config = dict(
    n_layer=13,
    d_model=320,
    n_head=4,
    n_kv_head=1,
    head_dim=64,
    d_mlp=1280,
    vocab_size=8192,
    activation='gelu',
    norm='layernorm',
    norm_place='pre',
    norm_eps=1e-05,
    positions='learned+rope',
    rope_base=10000.0,
    rope_fraction=0.5,
    qk_norm=False,
    attn_scale=0.125,
    bias='none',
    tie_embeddings=True,
    parallel_block=True,
    init='normal',
    init_std_qkv=0.0268,
    init_std_o=0.00587,
    init_std_up=0.0268,
    init_std_down=0.00262,
    init_out_by_depth=True,
    optimizer='muon_variant',
    lr=0.0112,
    lr_mult_o=2.0,
    lr_mult_down=2.0,
    beta1=0.95,
    lr_head=0.00807,
    grad_clip=0.5,
    warmup_steps=200,
    schedule='wsd',
    decay_fraction=0.6,
    decay_shape='linear',
    final_lr_fraction=0.05,
    batch_tokens=131072,
    seq_len=1024,
    doc_mask=True,
    train_tokens=702100000,
    steps=5357,
    dataset='wikipedia_en',
)
Each number is 500 + 40 x the weight over its row's rms, rounded and kept within 0 to 999. Layers, rows and columns count from 0. Numbers have three digits each. The size before them is the row's rms in percent of the matrix's.

# layer 7 attention output (transposed), 256x320, rms 0.236, rows 28-63,92-127,156-191,220-255, columns 288-319
099:457414546549532521512487483428511490517534514562488554519430540502482559481528419528515463559452
101:516500550555476523492551528475534510432573474486485470520475547645452528521539391526560447521507
097:547483462400568467545444518483448456433552505469580446498560505489562488448512513419521475544525
096:530518430510475544533473532518493534447557504594420477474485516452551580515559470430532531494525
102:477517479445500441539501488498471483448463513504465563468532510528484499578554486539456506481512
103:427536488511560489486543543557465553495498478495462516504522507494514472467456564555513552528439
102:465503560539488454481463531484535388498504485551496466498510438497534571479497469455563475624537
103:460497533496493463457454566495462502482479486506507544471487491568479448515495545466515466548420
090:419453395497445534486502509506470454423468523556502518551434500449496441526552590492537476568499
103:467444472533496504482441568495403472522516483476446515469493593523560481540510497517504541483498
097:503530528435550497518506553529516578541462463590492454560484458572476539480432525514535459492539
097:475525507479534534369507485547532453466449573520493523538481459482488485534484494508518550459446
103:508456541525440513546452466471476542519477527517459511437522486526458439537507527536567519526527
097:418414524496555591468483497511482436503499446461507475517508525566474500547449449457553522501514
097:393451486466449572489513466473468507507543545486465469514465520519543554470536486504504468483465
094:486473539540480494498512525487551473539457518510506581439508509491530520466518454480528442486485
096:462456526597559487564476553579445423478425527480532575470515439476450503488383453475514556505537
103:514564508547504454513520544541457467434469447524529473431506454468509482536603497551544557487510
095:545495439424489512455472455464441508499516543380461521498499555505512526511542539478534504483478
098:456525579505499534470471578529474438483499513538546571503480576520536517461566547480505478487569
103:495499457535460517456516440545555499453481444557512469481504514589442495488494507527513504506531
094:441519524479465440475496513537541544452468556567527456451493448481485488536505489580542447514497
099:482525521476484520468483516442495451443450471516537457484534478452519515515582411481442500533515
096:532477502514567535490551423488447521487465506469565530487515457434478569445498468472467585561455
098:440458530487511494427455508497443503473482499593516539455519586455454520526502493465543469487470
095:501465499461463570528520506493446433496478415480454553494586471515528526480574482516514531463570
099:542456485501495443480479443505469497552445514525523522501519459475555543420561502522475520517426
098:488530533463527511502519445458444531595540464564474511547547458505535491490509475475508498473558
099:520470562450499494549561450495488499520473532441488494564423484460497482459544446514513421487507
101:523466520493452562522558446566474532534500468544492573415585470477477536468506595494508434483488
100:482506489528508515463526470478468577526456496538415464524474497564536524456497477533509532502460
103:419513473453475514438471480532449501482496509470542506505490490507562481448528474435542509427514
102:477453445488484504447488487495546472533483531483530526437517508519557518592499533444512501518562
098:506464460548507514512572443522556541516541487542592503509508502483544551533503490490489453517480
105:531526535437572599543579498470487550503528562589549498491495435443538525456530527482511532540533
095:513519562578502545576538506526443488519455476587488544455438490544471503533488529625504543507495
123:478545489513510515473530483537463571476499499458483411431601528459532475476433514527523482506583
128:483499476477579514482549485528450540536454494540470528473501449395511495489507601500415512522520
122:461498495544553563521538497527461514485491460475417474496460485510474548536482516562433503480488
125:475551540499507450469531573564578499556472493430568476475479545557486514421432499456498551510478
119:464490549538517575447515485551640496533531501462500439445461510480462487477480481544540505526509
120:572541533519468480532469486495543452548476523556531478480475534556500502507493459439463474518465
125:477426429525475536497599441527485579517472520410477495487485564533489525532514497527492514448468
122:515573465518443606495498486528503571537510513528472545542525532453516487515446479502518508516527
123:539517560551488454520512438490505497566573501456551538515492521486517524503443467534421511450503
126:508506570423539526500537409508525527469544528531500408550455451483494503500509459478467491536513
124:445478512545485511493535499452527537514558478449553567484491504525451483475561513478500534486432
116:574473478517524516558581508481473601543580504477484454520481484452505572473505544488539537492597
119:453531535457577439432577519529514521541526507445522496546469514436521512468489491448442485453494
127:510551446458503418515529539472477499480482577517450451468470487508572459495493498481444520525481
124:612527497542553441573466537512557533478480448478530506547530477489464443485459575537479512493513
118:443456498460475533548519497541457508465442516485539484509531436502482496539514542489440538526507
131:508483419473465553433493494445538561523554471516502466547500528528628519544578480475452446456533
122:550438533538466545528420467499527487464526515502487536493491549525510469466443499484532401517486
116:414483540551426487456555446544554507491495460557521523518504449429487505528500481491478483494517
121:537434485428541544513506464507526508484442475441465534528476461480503549526509466516490491456431
122:474567523514494513527465477413448512578469528471429563502553497388510530486487498509499509503452
121:551485529499492510505437448491475509625503506468506497539537453483491503475478426481492511553442
123:538490407466523522514511466497543516523546478473476498511505497511546512552458560544543512471488
122:530500410478481489485485564517562503536544441482519464499462519539433459575492514518601469422474
129:549489481540504417484530468527561457502556467536486441570494509546532482486559587521467516519510
122:456573487502478452402531542594558575515505547515509435516449461519501485565454473483510491530543
122:491554501517504470548576546494626476407529492429497485489472494509473491524490487505529477470582
124:495500522474449536544501474553510408389449587428543511461487503555505517526492505484528477558436
123:498512498540530473411431570460494479508543519528582554469544493562459474455450565459497550439467
123:490532450529492477513438593481510504502520468532513494539501520516519514512483439497498570458511
126:560511529554501530540502479498532452494535549484522561468561546415496489516545529497444475513513
117:453511436553469456547585489490637417518507486529501520526445487520508545614510478565477454581463
133:532538513432522493541520545462429478556520466556512455584475494445419468443458450540503491482500
122:510547538547486533495440548533382481507481506460483465508525444454545505484520482505562508527473
127:464497505459495389426444482506509500537523458492554491577494550589554508484511443548445433453424
125:503483457530466460434479486481545502526528512398569494560567441459480511443489484469496481490534
077:518494499433507450517491506424576450578560557537554545507467431517494521538532487492574478520454
073:520464576530436481516526536458535484518567510482500506571526529546461525389547400532549482443525
074:549480530616471450508438518498516492513532511519581502500488470437518506437548537468473524490509
075:550513501446476504592461536420403514470536506601417503464494487523528540531560481536509465472519
075:540530438502481447504530462431488569506461525525533520567466508476519554542543491468395451488495
071:545481453498515515450475508547497558483521466481476545535487545475471487463457534494445527494426
076:548537548443512484431417531482545463494550449612514516465480495468434502484487538481494501570453
070:490428581507513456501572521514455427413495449466532480462508524522463501516513536521528533528507
076:447508493521500486582485538571544513475463521554428535508495543551483479534501502474495506544486
072:479478447636466481445433546499480437567555483482475500442432533422548453512489484495509564502478
078:544576504416494514558495527506451480513467573562511487497554423516485500523436569491567419509529
079:493545469388484525375460508514475430461393489493455495479559545549527469590501519471478476506450
071:505529493492415577496504532478473505514513482494471523451511444488480484516517550499523493531551
069:469530503565518572452450473493492511521534486407548500532473510495437517521483515510603500515528
073:394448513606467559512558538450501521515477550498517476443546473519517503489508460538487537491476
071:542506431499529512477501459462535426499510525469534516431479512458530521465481444517561441508463
075:526450551512510427557468517514490495522464539504537552478506433497442504488441498504471620553529
075:521577522473525508422525534425476473483447497497497462499565503473520469533534523488482573514472
077:552449471447516539548442523513452513496528499474488534382505510519477533528500505465534493507537
075:470524551575511520429514536487496446492519402572483466421496518522486482499526494458449479582510
075:543469476532541464448507472577528537534517424524539452448428489589459515477520503508446517518505
074:491515486496483490529564556478493531479495551513529490528486460461589517556523491517491511475532
073:438558526448447547426501541457421532461462532568465492501556502509494510507516449492467492528494
076:540517577472525500407468448463383486481497548528462474478514515526465530473517485475464532589575
075:466528524514506538455441491520484541509487451517500591398507543459487457509520442449561478521512
078:520460551465457490515503486451486446479500551450470551508483483466520530504572470486513553453493
065:510464506450484474458479482548509543560444479539518435521478498506475466463480531517479523569477
074:505463526524498477426491479471519563580539551474455500526531523517537524445510514453513557500576
071:486457516502439530577517443503490496516472464460454471554485508468535503502527448530502447549498
074:549475573480455455503510485443432573600504516504477498515541492456483514469535538499469438465487
073:485468531456495525418459531505448540481459494542447469523538525596480550516530478470534552476493
074:506541443520534543475419485498447517488521466412570522529560458456550505451475453479515551438489
072:518439548480472483438481459519549512481471612457501579473518509528528560571525522486463544472528
080:432453480553459425512557429488527611516507540577539562560469513480496511513470492457449520468518
072:534522536368516532535535503487479502439463555491479457382538427432428509490554527522552562480562
075:554555498584497489541512503580477516488522484546384526492435523509493531521481520521491561456451
095:456493541563543516521513480470553432507482522553493549529441485534486501569552477492474500535443
099:458562525492524552468504470519535457476551506486532507461491554583488498469453404533508491498516
098:529533430528423526508490490479515439520549542484519516471470498477543480456458471472491504494470
101:517500502465483516584517446426426488441472464576456520473508525505492447605543459541479488524525
102:519515482544447459490518480448422524558437472508549550578496461522509543526533504428454499476500
093:447452494538543539520484512530507506498445515436515521531530501464540500496501505454521496513489
096:493563565484497506497440517433507404461608527512462464528460477551476493493506523433513459506538
100:488428520558533388537559521425508448510515424488563529431451496483518504442551562531505536489502
099:490475508544518486481518567479504516491497465488393475429456494597505488544536531477525519535453
100:461498480447530462502513537465501485486461521499458564475486517469491519494484512517495468509472
092:509537460539527466499460534483480441494489440547449463524490535474532553482486494499521424556565
094:472500513473456516470555521493566469492392464495485570520488501498476460467537469539485465508429
091:478500472478445528489473541467446527475522516485464536506515399513474510504546529476565535580525
103:474472555518461540448456520457528507554504444492536623550537526504465529519529529492545507456566
095:479457508517475575460525454511425466505496518550532447469480523567484488500504426437568527509447
100:527498473567552493480524545481578480545515496477476523490456537498448461466562472505542513526462
101:445551548526545409495460536507460499478450477538511491469515474533407423437482521508557584518451
104:404517440449566494484555544475476471533539478472450464480515472504441531518515460522515593459470
103:561476498564490523604413566460502500514525570470481501433445496532529501510480558488528485510491
102:507510523498458483441465485511484510526593522570536481481467457471495461456460478582478456545527
087:513421516472494502474487515557535488444490446561540472466429500603476443457518523479512492495560
101:496454440516541504457559553458466516473460510570502513448479511504569506548478500509443556429533
101:426476492590444500488522518513455508440455526535480534504441475472460521436516455501485494526483
097:526504526457582483473460481488461466421495487504429499450524533487479545454533488525417559602536
100:460533513445485586526424511496528559516479450497458574438502475513449510460491474475493470498489
096:549475577442491538522452454484482497451491498490414526492525499445447434483547520488553565511477
105:522535516490446505460431455469440516590504531556506495538530552500549497517463536452465566590449
105:464445478443555485480469511475536594557540443503414525566491470530468535467475423488491558469499
094:535510513470427522570504485597486464488458495503393540543435559451589516485541499530453515513498
100:514556526370526505461498475524502500491503517535505498518528464546442487458502484553523486485478
097:463489519456522480566489503525483535518472469500504422528500472520513560475492383490527561483554
106:512504446487542569492482497512434594476519540539526563529587513502548501397512455461495490469479
098:459495476581483502497426460561548527441500537456487502457506493545542539526477485560511463520520
102:468490523484509488515531468469542512479522452543478497525533519538480444484478559541518502505515
100:470510514500560519545581491534483429464470519520525461441492503496462473514541579527498587601466
098:511484543543532561500486532508516480552462481538461507488450514522528489554508533462553526488514
# layer 7 attention value, 64x320, rms 0.123, rows 29-63, columns 288-319
104:478516536525426521511545486530558505494477512536449527493438532565504577465506441534538513512490
099:531526500493483471534439539491513560477498468523541507498467496531551531496479523420554482512512
101:500454500511520526537519518419412473448546490526417503447518492488497473517535541504513480433556
099:503466460536499436513563517448483438493518476463483559600434472493471532518538471515485458499473
101:460474473515476569459535446481512484451500523443519447500482546478480474510575514548434574461513
101:528536510475509456489433529500496423517484465563482483499495486446457529569506446529544511561522
100:543383510462489436516547540516503469511529514493528446456502466508509475515487477472497439502491
100:512513488386477513547468504551521507456403455542484482540486452520500507473476547518494485525521
098:518490419387482457529514585463437460475445502448501540411509541458498477511500528459515497467501
100:499492480487570504535461500494454442445475524526409424450486541496516484523469488584453557515515
098:417535523469422498492555462572521428476496488435426477462587475522564468555476521424456493472453
097:463532496554474584387508554488445545464518540536472533502473459510539560535498537567475427479517
100:455488577469533539457468517505562515478559472462500475532559454474532584416493484489545570444510
100:417504518552504554453438464465504457516426525531527474507470518433569514471568459528522426552463
099:488512458465578517488452505483567523499458508580492461543514532507516514517438488476547407462498
104:493515478507554445504543513529430523477505534493460548490510414515476538466420540562486533521602
103:453463505517538483506594543519515423565473414485520493538595476516490543504517492557489568512495
099:523524553505565547518481555438539528540495576501414499536544579509499542504403543474500495448496
102:513514450478443506519505433473487522530479464567550506517528530578477487496494487546481457491527
098:533460540515460477499482477526489504415500498423496472443477484590449418542508482504484470504553
098:498444512507511436511587474508535532421455458499549405460423558507506515521506543495501539505538
098:484485526491468488496472491461500501443446517470534470492562524482495596527513501494471480535552
102:491469562566540437516560476445485464507404540494532486500509491498548529409516525568474437518551
105:462444522480572535447499541481557499494502487520499531508508480446452523534513472546512485405489
101:546539482543558566564499433442453422504535479479488522435471449503507521459526472519487474515449
098:480465623568502515436479478485473578583515505513490540518449482514521484534436466476458444472448
101:517498429555497544477518514469528547569574503506440516565545491508462417448580530519501585448518
095:488444512504401517572570446502599485487495482479452432499455530464532477463457474518494457502480
101:499512580517469459538493492501530549511468525538477463488505496524523529484485478560491470479505
100:538522468578450491488492492518461477471466500468520467522484487542476452463447477446492481465479
104:508521511545585554487485518505456509553529502493511465503536473521558527458458487533488545481453
102:572419520541421503537465486458536512463418496437528490497519448527527533505536476451475479525525
099:498437473516532482507530425423565467494503427445462533517496505495491506547499473539482495436447
099:501512440582545508566513532492535512470526522502478468470486528486498443490510513501534535561554
098:531492483498529467538465550466483504458462555458454456472482524499549443554453501559565488524518
# layer 7 MLP up, 1280x320, rms 0.121, rows 0-115, columns 288-319
094:520482505521447518491490515549572438521612549497515447500524540492492471477522460513461532512493
094:526435496588503463526519449510483499517524485514475528563421519543497554470527481496443504539516
095:473487514539525453462518463511504456511523538517476539528512488515580515494566501512503597534426
092:434472519545484546443488431462497523533534477497492529584486466485449475467539473470520509489475
101:475473540514602501489532426504581511469525521487488491521499536555478492444497467413544496537542
108:508529492557467539383547505539462548491522522467560525523502482455479526564524519513531493478479
100:461480496436496561536485488486583545570517447504472479537522475443530542414507526539547520516464
103:445498487438536414552498552495550486465427490506504470492476476530439511543527594512433495480463
090:508483483390472507541451557460509464455465494546478503490466460380521459490433531474512501580507
100:486490538580466493468468404491473518472520539556421464537469455464456542546476548516447558495560
101:556525546568460522561525459571519503502485507482479446479528478440517487522512480521559517441497
128:515489426498414510527537391458506488449478425529530546438530457569490517429461453505496458460530
099:495499514489551544517483457582559503507521547469498498502431515487462481433538509516527566490504
098:506553501522527471429465530573457463520535496543468508465481526515494484478458504537426418479473
093:490513516541458460558475464549456504524529494450473467484486455480499558470553536495474508466421
096:495498473508445457461429467441471554485481455488582553514468492551506505576485524493458466530492
104:535441499391523465493435494481531459491483498487524468521544496456571506477479489417517477486466
099:562519503493517569510388585574534454549439594447478479450468494524531475455479503483442481525568
101:565479495542509573491490498545436489492468475508543538505446483534553465540536525515450513464523
103:512495420543487492517458484497479529520545581542445412537575571542444460522455536554526499567497
103:451491514528515441479479492516501542488462519410509417471438554499484467482483511515494474454477
102:520496559404518471587484484446504555539531496484510433503506482497520501575574531482487516533473
097:505526551539479503424511454516472484549446580501419475508510544492515564498512446593492526503447
110:520488571579476451559487488462505522479478463432502439479482487532459502549421538517541459516523
095:514514495455541481529523535496545552468519499498468525486538509505521512501562489524504471497496
098:483479560543525447498476475425520512532508475541495508532508550509446481487498500562533427601506
105:523472524470490556509561467578522529468448553492483514467491528526474493482519503494385523516524
106:465509547425517487420455490506539502597399461504492493536560516521521485570494501464521484486479
094:504474482484513451488583483517503512534505476547586489533503464451503539481522443496515481433506
106:582477502616488410477482428574430548462466436510481478513501485440571497496452482515408396490557
104:545509557397447539554455502493509544480518487453478541518537512467513503463498523503542576520486
093:538454537490447495520514533458438522465512453494500445485454478566452498517457482508478539539484
104:496553435541529531409502456470554488521463466489499506453465443465551493574499482523445568469457
100:474458495502489504526524557442503443462476538474421548456477474511471529491508551468559519576506
096:413448545495580509528527475490392439548481494544399533492471479462488454497448539527527515497550
097:536584559505564523559401521463511558509413451490483514523528519492481515504503433483515447522508
099:535452520497506477509487467436573483523517565506565482514538487467513425516448391453516479543493
098:529496496516501511556507522499575446484523562540498452517419604507481460539457548505485495500555
086:479515533569478459526611526403460526491521553505503441494551528466498560513469538507525449485516
088:492512450466510528545573494542451559509483495497375486510509437411579543484519507494407484536391
101:516482430556472513535451513606465454466570512530405484517425554539553495426581545522463504558567
104:466558517498447445560531461526508456438410547489461504497549433526409507566511588515495484506515
110:496461518483537463499439414490512520544485475466519494530485533485522448473464509542394510503503
095:493497514466539502453568506406534529486502565440447516476499494553454592493470547460489494512366
105:454498576494513539466435498442492476526464595532470476512532560507482547514505523516545534461520
097:474496471572531486558483488501515482536493441541578558484521495496443437451459504402543534510524
102:451595486500498444519486430462616545524447430594467597593435522558523503507473574544533507488588
095:534419497519536433480445483507590545517499524482500503545490503536557464499540465421477497472492
097:497535500531498508468528478490543491564533458432532465548424506458509547577415568505435425564499
095:465497501449535510472435528513494512519475452465460501509494491509477541497447541428425476468504
099:463474457534464546452453543569531446510470507490467524519463490523501511537518467434535491465427
108:496455495505469493463413504493471531539468497551493538480483436515505399453474524577546463492453
089:513525502522435575493491483466500502395499520459426545462444466523465407439492539473548496533473
106:519435533496557428396458450573545492500499454544499504476560503429464543449444492457468472544495
109:482426498539498559557497569511487469488504420426533518529550479490545455484443567542483482532472
099:440475514457458434559459471455487558520494497522540491521537390397522504419499478469537507434445
099:540538525527479526531458535399498470485484514545506546452459491502502504501500476490512447518572
102:495527572448552509495541491575546493431506502514464504557485513481582598489491495525547539552494
089:567462521499590428511460520533498519547478536518526510498511519477494524458523500503491489481525
101:556500495517549506547461445480470507471499539567479515500542541434546576538585533417493484512407
104:558457473443473490525513453535505528471559551506449541505469523453516465519514529555426508486477
101:478491436450478552521516601565500517523543559528497448494456429552538460479538474477526461454449
101:551489517528494465502474494476561446485486525482506624483539525533480543489596526545517477448451
099:530448505571621521447463547478537496509555482511480448469506496481481524507593543462469541540546
089:467468484559444559495455517458553382519564571472509481541439461476517569460494557445522491425486
093:563484515607462472554505460519535479452483513453531493513488486492445479526466539528546500399507
095:529542499480594508509522444560496494485447537385546451509513476447493471542477502516423553477433
102:477445541515438536526450451569525498507473496506503453542545503477520462475506535500538460540520
099:502479555461482616498492544477490522526423521522471513475567573547506497488543503531566454492465
105:515538505516468496494505521554508497498462560552517505506460505519530449454515422453501502503575
104:493529551477471526416509535494477470457543466488493520450486445449495476500499549505453583550503
100:461462552543540530496536527476467504468528560544482590514499525453533465529529433526448483515457
093:546505496456543472518492455360528460499481421479536570450454494504526553519488510537500496530543
090:563472519460445468541521504550523446493526488519537470485548482445476443532517532502488432459501
106:528505582531551527499496507486489474538507537528553495554495534557455452539462510506474494543550
097:395547514456489498450488511539503459436499500608474458467461522457568447472423498457469468569553
102:467521505480547429526543467512463440526474421499523508451448506541503461473535494444492539510538
106:472538532474422526473554463503471541481541489513513531550429530407542512433458530566462590543537
102:564515440490500397483504510489473519506529542506518491471572536502496508494446529504493514486535
094:552481555505479569443466506433485464547511519436545525543544514491520514573437472478466465559478
103:512492466484527520535528595534528505499533573402531570554474495560498475524507512492493543587440
106:489499507504548518451510478545560479510487439475441437494539454519431496526455504543492501524463
097:544541421469509522506492504474454519534468503503546475526511537463453516520538556435497579513490
101:431542540514488474463459477428568578480490491452553411497534550576480465486490433474559498581495
101:491525492539531499447424482509545486412496451583503452502511435586515472534515485502444489460456
101:504498506587542473598535509454486501530527474468481567490511540491475467459486471481435529512483
107:585435561531532491448472549532556399499480528548505548476548409547496544411486512509494521593489
090:489566525408469468448495506464525517512530515516439403457465450474501551486502502463434487504526
098:499487536496507459481461448483475513518556502484518401441564468483461468511503536542497471525527
102:547514527500459420464436516471493531446492473529493471514492497499445439478477548477447584529528
096:483491467554452453540473566490466475455460463524476485468448447533477454509510533501476459522485
106:432520523541497485571455479420500508494552491518468521430537501490568545492585527504506500520448
095:518455512458481403502451472513500442463522424517488458477591518537500522528479487451568514489525
099:528470513478430495435453495456498424450486488551485555506494466507496522546584539461504482458482
098:462527496558501428498479458551463488499513498467442444562479494548531471508456519468539467515498
098:495545419505445452437471478533608541539515514471598430551477502500486495484523497480445465499507
100:582449443538504519547498514467517572487564500475516518469533430575522460466469460483541490470528
114:543495496464452563466557491472529522547511504505542467475503474483536509445570498498499446503480
105:544491510491462534476512485474458448456445567463517467491559469522466522537476572536509471499496
109:556511553501542487500508533531440418516460469504470541453490588472452530565563457537466565494473
099:532512530525543468432575564489446461497564471526416545496436526550521507475557493463495495488475
098:468481554608468497444434486524484517554521496476456454500504501455492501474484544513521488497457
090:495466448547569531616454487520496514550536525451497500543484465506553510516544458434462454510492
104:498513476489432544456481510531478539582530481607492481512499496490525492491484509534437462464458
106:529485494574520475449442552548512440456505532459510603494441541534592513507528496491507474469426
099:453403496552503461488520482550382464532489519472482472469520456483484430459529461547509536527580
104:492549522548526536533411521512552477555452531473503533556485495513477527537519504667450460487488
100:476482513473521540476486456574538557545550518481500535494548527539485436500439426539496539546456
101:461428505473481424517481531544470459458503537492394449491483535521454513493537536455435428460525
099:543465518476435466437445580488453550479542532593493468571507544506569473457455466510473453495488
092:498463481481473436468503585529474511502521490510540432510497572487475532542514522463525503490481
100:465464455527482563519507488460460495531515500495493564481482445512461491428515563427539597488501
103:515472581469519467564527475481507417483523531478504533486533573431521503453518497437537500501496
096:494461436536537539489559426493463464542489501443497485486466465524480509431469468522530419542474
101:516446533524510511526538474515549499497467526545521552443482545551484592486475484438472471505455
113:458524528453517438569456524481434586522500435566520492504527523433498525456505503484479514538473
# layer 7 MLP down (transposed), 1280x320, rms 0.128, rows 0-115, columns 288-319
098:435531487555511473505536543456502486511446447591480497532602482608496478501474497530572426476535
094:483502518538498473443545505467502515461481469554475479528500435540461420516483529436552495402495
097:512530492472429546509456478493491476471537545459458483481527468494496519505484464470466398569484
097:513471514652434532512510536563508504446469473490569491440442532472525492489467525581516454460544
100:514534500519445431525444551445471484522484449507478499430499457491547517463454528472452508478500
104:502479511556480509476571472525492549460498498481521466499443539538508449518440527468478499520489
101:537520562606557502543493422489423478490455577524447498462428523466520521494498519481568481449509
099:466492520479534528500500566450487580537509489496517588477469485561419526403488582456489489550549
091:551471472551560465470552499536467523483555499432487495545540481431460508580548493583543490506476
089:472586494564491489504566482480539476465531558476435417495523565497517537554495459492422461527508
102:457474430486504547498489507445500488472553440537553543457451543501505510505463571520436500550538
163:455536473554429554478550429488520547501409519545465519448641479548508464467406462474492523479528
102:410458520482600540499474523511465527539414556455460513462461505590539485479516533565509534428479
100:458534524695509489544508445504481486488573549508492500527521534432527568475559486507575493496544
104:557439473463547526422483471473492529547529452530537520479525568455490453564456472521528493494459
098:538479424542470530446481500511461509535476493565581463481520466509500457471501425482524500396545
096:455506454578494508521534560445478521538468499497512478525445462488462453487479551509560505433484
097:423531564574462508509509484452497547466564463526407420468515536503460552490459518483555523492476
096:463461541426556411492483523490565548519579484482502499504464491509476530603505534545495446543502
095:460484475458534459484399504527520480502475481495572517443491487447537483440497394490499501441525
101:510525538421482462457496448407460479520604494549400522568519475424513525496549494550544492572521
096:486537477515533510540550555477465417491456562456510466514485570578511525455551512441396457423516
090:488532485504457495623461510510467500476587461516600527498489470447518509486450523506504451444545
113:462472550503500495492527456456500508459468527530553512487490486564620487574505485483487559528517
094:457506496509499506448502490484440520527537465541543472584510468517509504579539519472539580495598
095:448542449526532464530560499577548450476422473470543487504488484409474477451494408523532491495544
105:541539511510528562503347577514524582478475476482514501433506506539547506534473477571446481463501
110:483427499498470523555510461448539494454521503509502501510464485488485500498506529523547532442472
093:539526498538499568535387540492514487505491484494479427437556501478416489514511541519450542515459
102:567504476541506522485500569448516524537477525476506507464496537482526499553487396443458509503469
105:483435438545570558412456544524490460541506498426451534536532485528547548449519531467427501500484
089:503478447553510490482491454566529475511482531441531458536461489451550513476532505550476510533483
099:512474574507533411424460540516448476509526498448484510589424519539472440429550526481545509488506
105:515506576479462572496543505400499523520472490473506565530463521425532507482543538491473541515541
099:520481509487447457474451550539508505522530456412603446563541475479607550510538561429525469538510
096:529443459420443576449521459548538490515490485447486525532488513511528433498518489498431500464518
100:527500522498515528517473521511396544481520489484482546475448587529443436554512541516562487482547
096:408594528527579459465546533603514440406489430481528576453544545549454485487538476428441554515520
093:485506521475464580511517469571473507530474436435465526510543427511445487552530521489501536537531
101:434457504563511505515443493522525436535535565488514488516548463558418490493439495565556503412522
095:493504477477492545497538540474425568503446503553525513513471576483442572542508503494504435444482
098:540480456536552581476441491467518498490555466539524483486449597467541520493518467528544526460534
099:473551482420508419438477491436474419472529464490483495435458535470471519550407500495461544553462
098:520481491628509476517469512498535504496424516493429492479504483473554545560519512559476483531520
099:495514506628462513462503437578421482537524390470518512469554505520486492480511514525507531505480
090:561569476553516593503501529508524522485501485515446478496543546466483455484511510547478449508546
093:535493457539470527482571471466489479511481480500471481483480492550559518566500457460464500496422
099:513606488526513505486566481470514525473489466506512479466495481457430516566390425481570470520551
094:442451557427526440437476475453530520507524493475579467415517522478556514499520440540528511488577
100:541542409410558540542519504451551555516520516546533466538483515463477474449420544485426428508574
098:505528522444504547481512492501477492520520494448531489465479509553488490448467531541506525532533
104:468482560518512535478598497525520459467523500509484451430533491568573475466514437562476403519468
094:472507492475475427572455495540515467577522531501594432503474514445552541531542441569496555475481
101:406548494532486520539517522509448515467506506454483463565480506558546463474565530522542562443440
097:520545548522525496483436448489496500540512557417525473499512441528481440486497462474519510532519
097:521447508527490504412517504508529523429414472550531522505438496553549501566509514499340560464497
112:462551522470539475505521500550556498542514497462459455524531531458526527524506502482490495495467
111:565496529400496561462517522538447522479539450461464480558554466556481473523429495513504536450454
093:527509556459537520476561582527507441560472474527464563506588515530490526539486484525493570487463
108:507476515544497535503534516469443515559538486511428448480453482528509432513467534545505472531452
099:510517478399545517555477493470457528516542499493448539552438511457534525450498531472533529502587
104:552554482446437494471477504493526462409459533498508441484569416503529473507516486489584492475545
095:486553500585493445509473498481463511465525540581506441526632498567401481502438460523573578486531
094:453522464414493501520554491490492552484450524444551523533545510537496469530418506581489463494422
097:561520588488467504530510599501513485450496516432488552526534468493520518558466472526508542505477
097:462496520433507556501451486509489549522465549535472482432558509557427532482503421448431502584473
095:475455484578516549530458471442433511480539481554514491495445510540521548490514527537607452520520
097:475563485523526482526470516494482515540533480524573503549531504534457590562492435477531545472490
096:425524482501541554510573465492508563478590485506515466492533501467527433486526489492523488467567
098:406485486538442535517497531560539491483511407511478506503519503497523544517563539482532519526473
102:478455567429542489523513430463499495536480520441603517480493545492494559511598448469576453435509
091:458481400508519450457528512433483431489533465492497557444536474603450516404540534458552514442511
097:452495484525434536501492521496442507521492416561473467487516498539493444499501575525504554542457
094:471509459450482529492560534420474506555512504523476522542434518521521459476488524500516495536492
107:558512484483509427513458462527463511477551516551449490440495459505558505526531519478512414509441
090:521502538605501471519605502507576522543557498498513444520580493489491474503553500503502516517504
101:565551506460487538521436477540491474501494524494504445519525457526463520547451492585500469558481
104:459498502498440439446441515526530479500502465483483512501441554540508479510455508494546434484556
098:445446500475512496451477470494521488511475527480470571584394521511478497554577450449524458564537
098:509561523502465469532549548516499483522466458486558533484468488482556500443499484550515466467455
116:480559482491543547465550499539557487476475522416463519541464463438597499445517482462540595464478
097:427521441452475487552504512501590497486548541529485538470509500508557494527505531476447527507496
094:470544583502500468515493566425459511470518497495530478497566594441507516493459426476527456484507
098:503498504454450470530478492543510500522431567469566512540534506497499470553455480529524510421529
093:501499510480497460537473507492505444513527481417459507516494547484437555486497474466505523539455
109:474445427668554566486513465532519472481501540514471496473560490517439506509584489464531529497557
108:519469463469514496548498550532484491521573527467546539481501542534445459461537443523451485573518
102:503422469622523500518533562500445466469491440482458522547465469512455490501513506471500511464498
095:464479544551491502410506550478473582547481518522500530500474522509568474422502491570511525541513
101:467535524551511637400447452491454480504431493539515560548433487479458530514461518558556456413459
097:493475468572496575556591508548505514505456476456474407546526491442480496504563476511505465478550
101:481520570481530518545543470540482515458573501549461525510523478524443467478458469426546444520512
097:502526494560453528570495515552519492528502545538462477574419536494516460510540508552547456639453
101:448521484570395443522488463479498531460478500512529459480542473468477541480460536470476470518464
094:465413517524528512511544493449555443490587549543559525480523446584466471522498459533458551446406
106:492441467512525532479518480555443484536529501505473492473537484475485449511472512477445483529424
098:515627573554492540505434546424472567475453488462471543548549536513418555394484487613509480503492
135:493502535499510469444493512512567469494472556489560456491540564474534555532522428429504473503493
102:431484524552566502503545513460486447526497465471533496478563545470511492526492500473512473414475
112:543477588425542487355520495449525460527449524426491538481491527563529459538444537487526506391440
099:457517424566529395462501503501515526515450489543497470429539461485465514508500525527512538538583
101:517520458497558474516491558513531489400548498550527534489444563530472494507447520443494443397445
102:566463541493552457490587464523477482520454530528491448547525515447534531557441506552585488526542
104:552489480381529441568500548505467460507455543462528500424552472450511542479493460491439568514458
108:537513515574541532595484549523486545476451527483496529515411520467573479538531465512592470463446
094:499591525599467556455506524506518576452523472489541490498436469573575495520496609451454493483510
106:512473473592555480586450523471492501454503481529516541529505596490514466505437500384430572468502
105:454495513402502573437495480507559520493524455548432511523493494483589532465467515495472512448487
099:426547437475523481497530495513471561548476454501511484501516504513525473518456502553463475517475
096:505485512509479469570487462593486533516518493459556525470501481490566466520501474516577496501473
093:520506456457544585391527476466543466469416528506492528449537470478419519452486473545415500500461
100:419527500516500434501504472514535459533512493475551439488494555434584532489452433476499515447493
099:432524491507499526440492515519542609512474432488549438462519465566522587448524478544517465576527
098:489543551514459451521422495508535565433517462512518477502524548478449470530540543495483530510507
108:503565506495503504411538505489474496540432517503529514485475573491538496514538468525549607442499
121:534472542514530464548477461461419559484448523568506494519499529463506528504464515478516467567503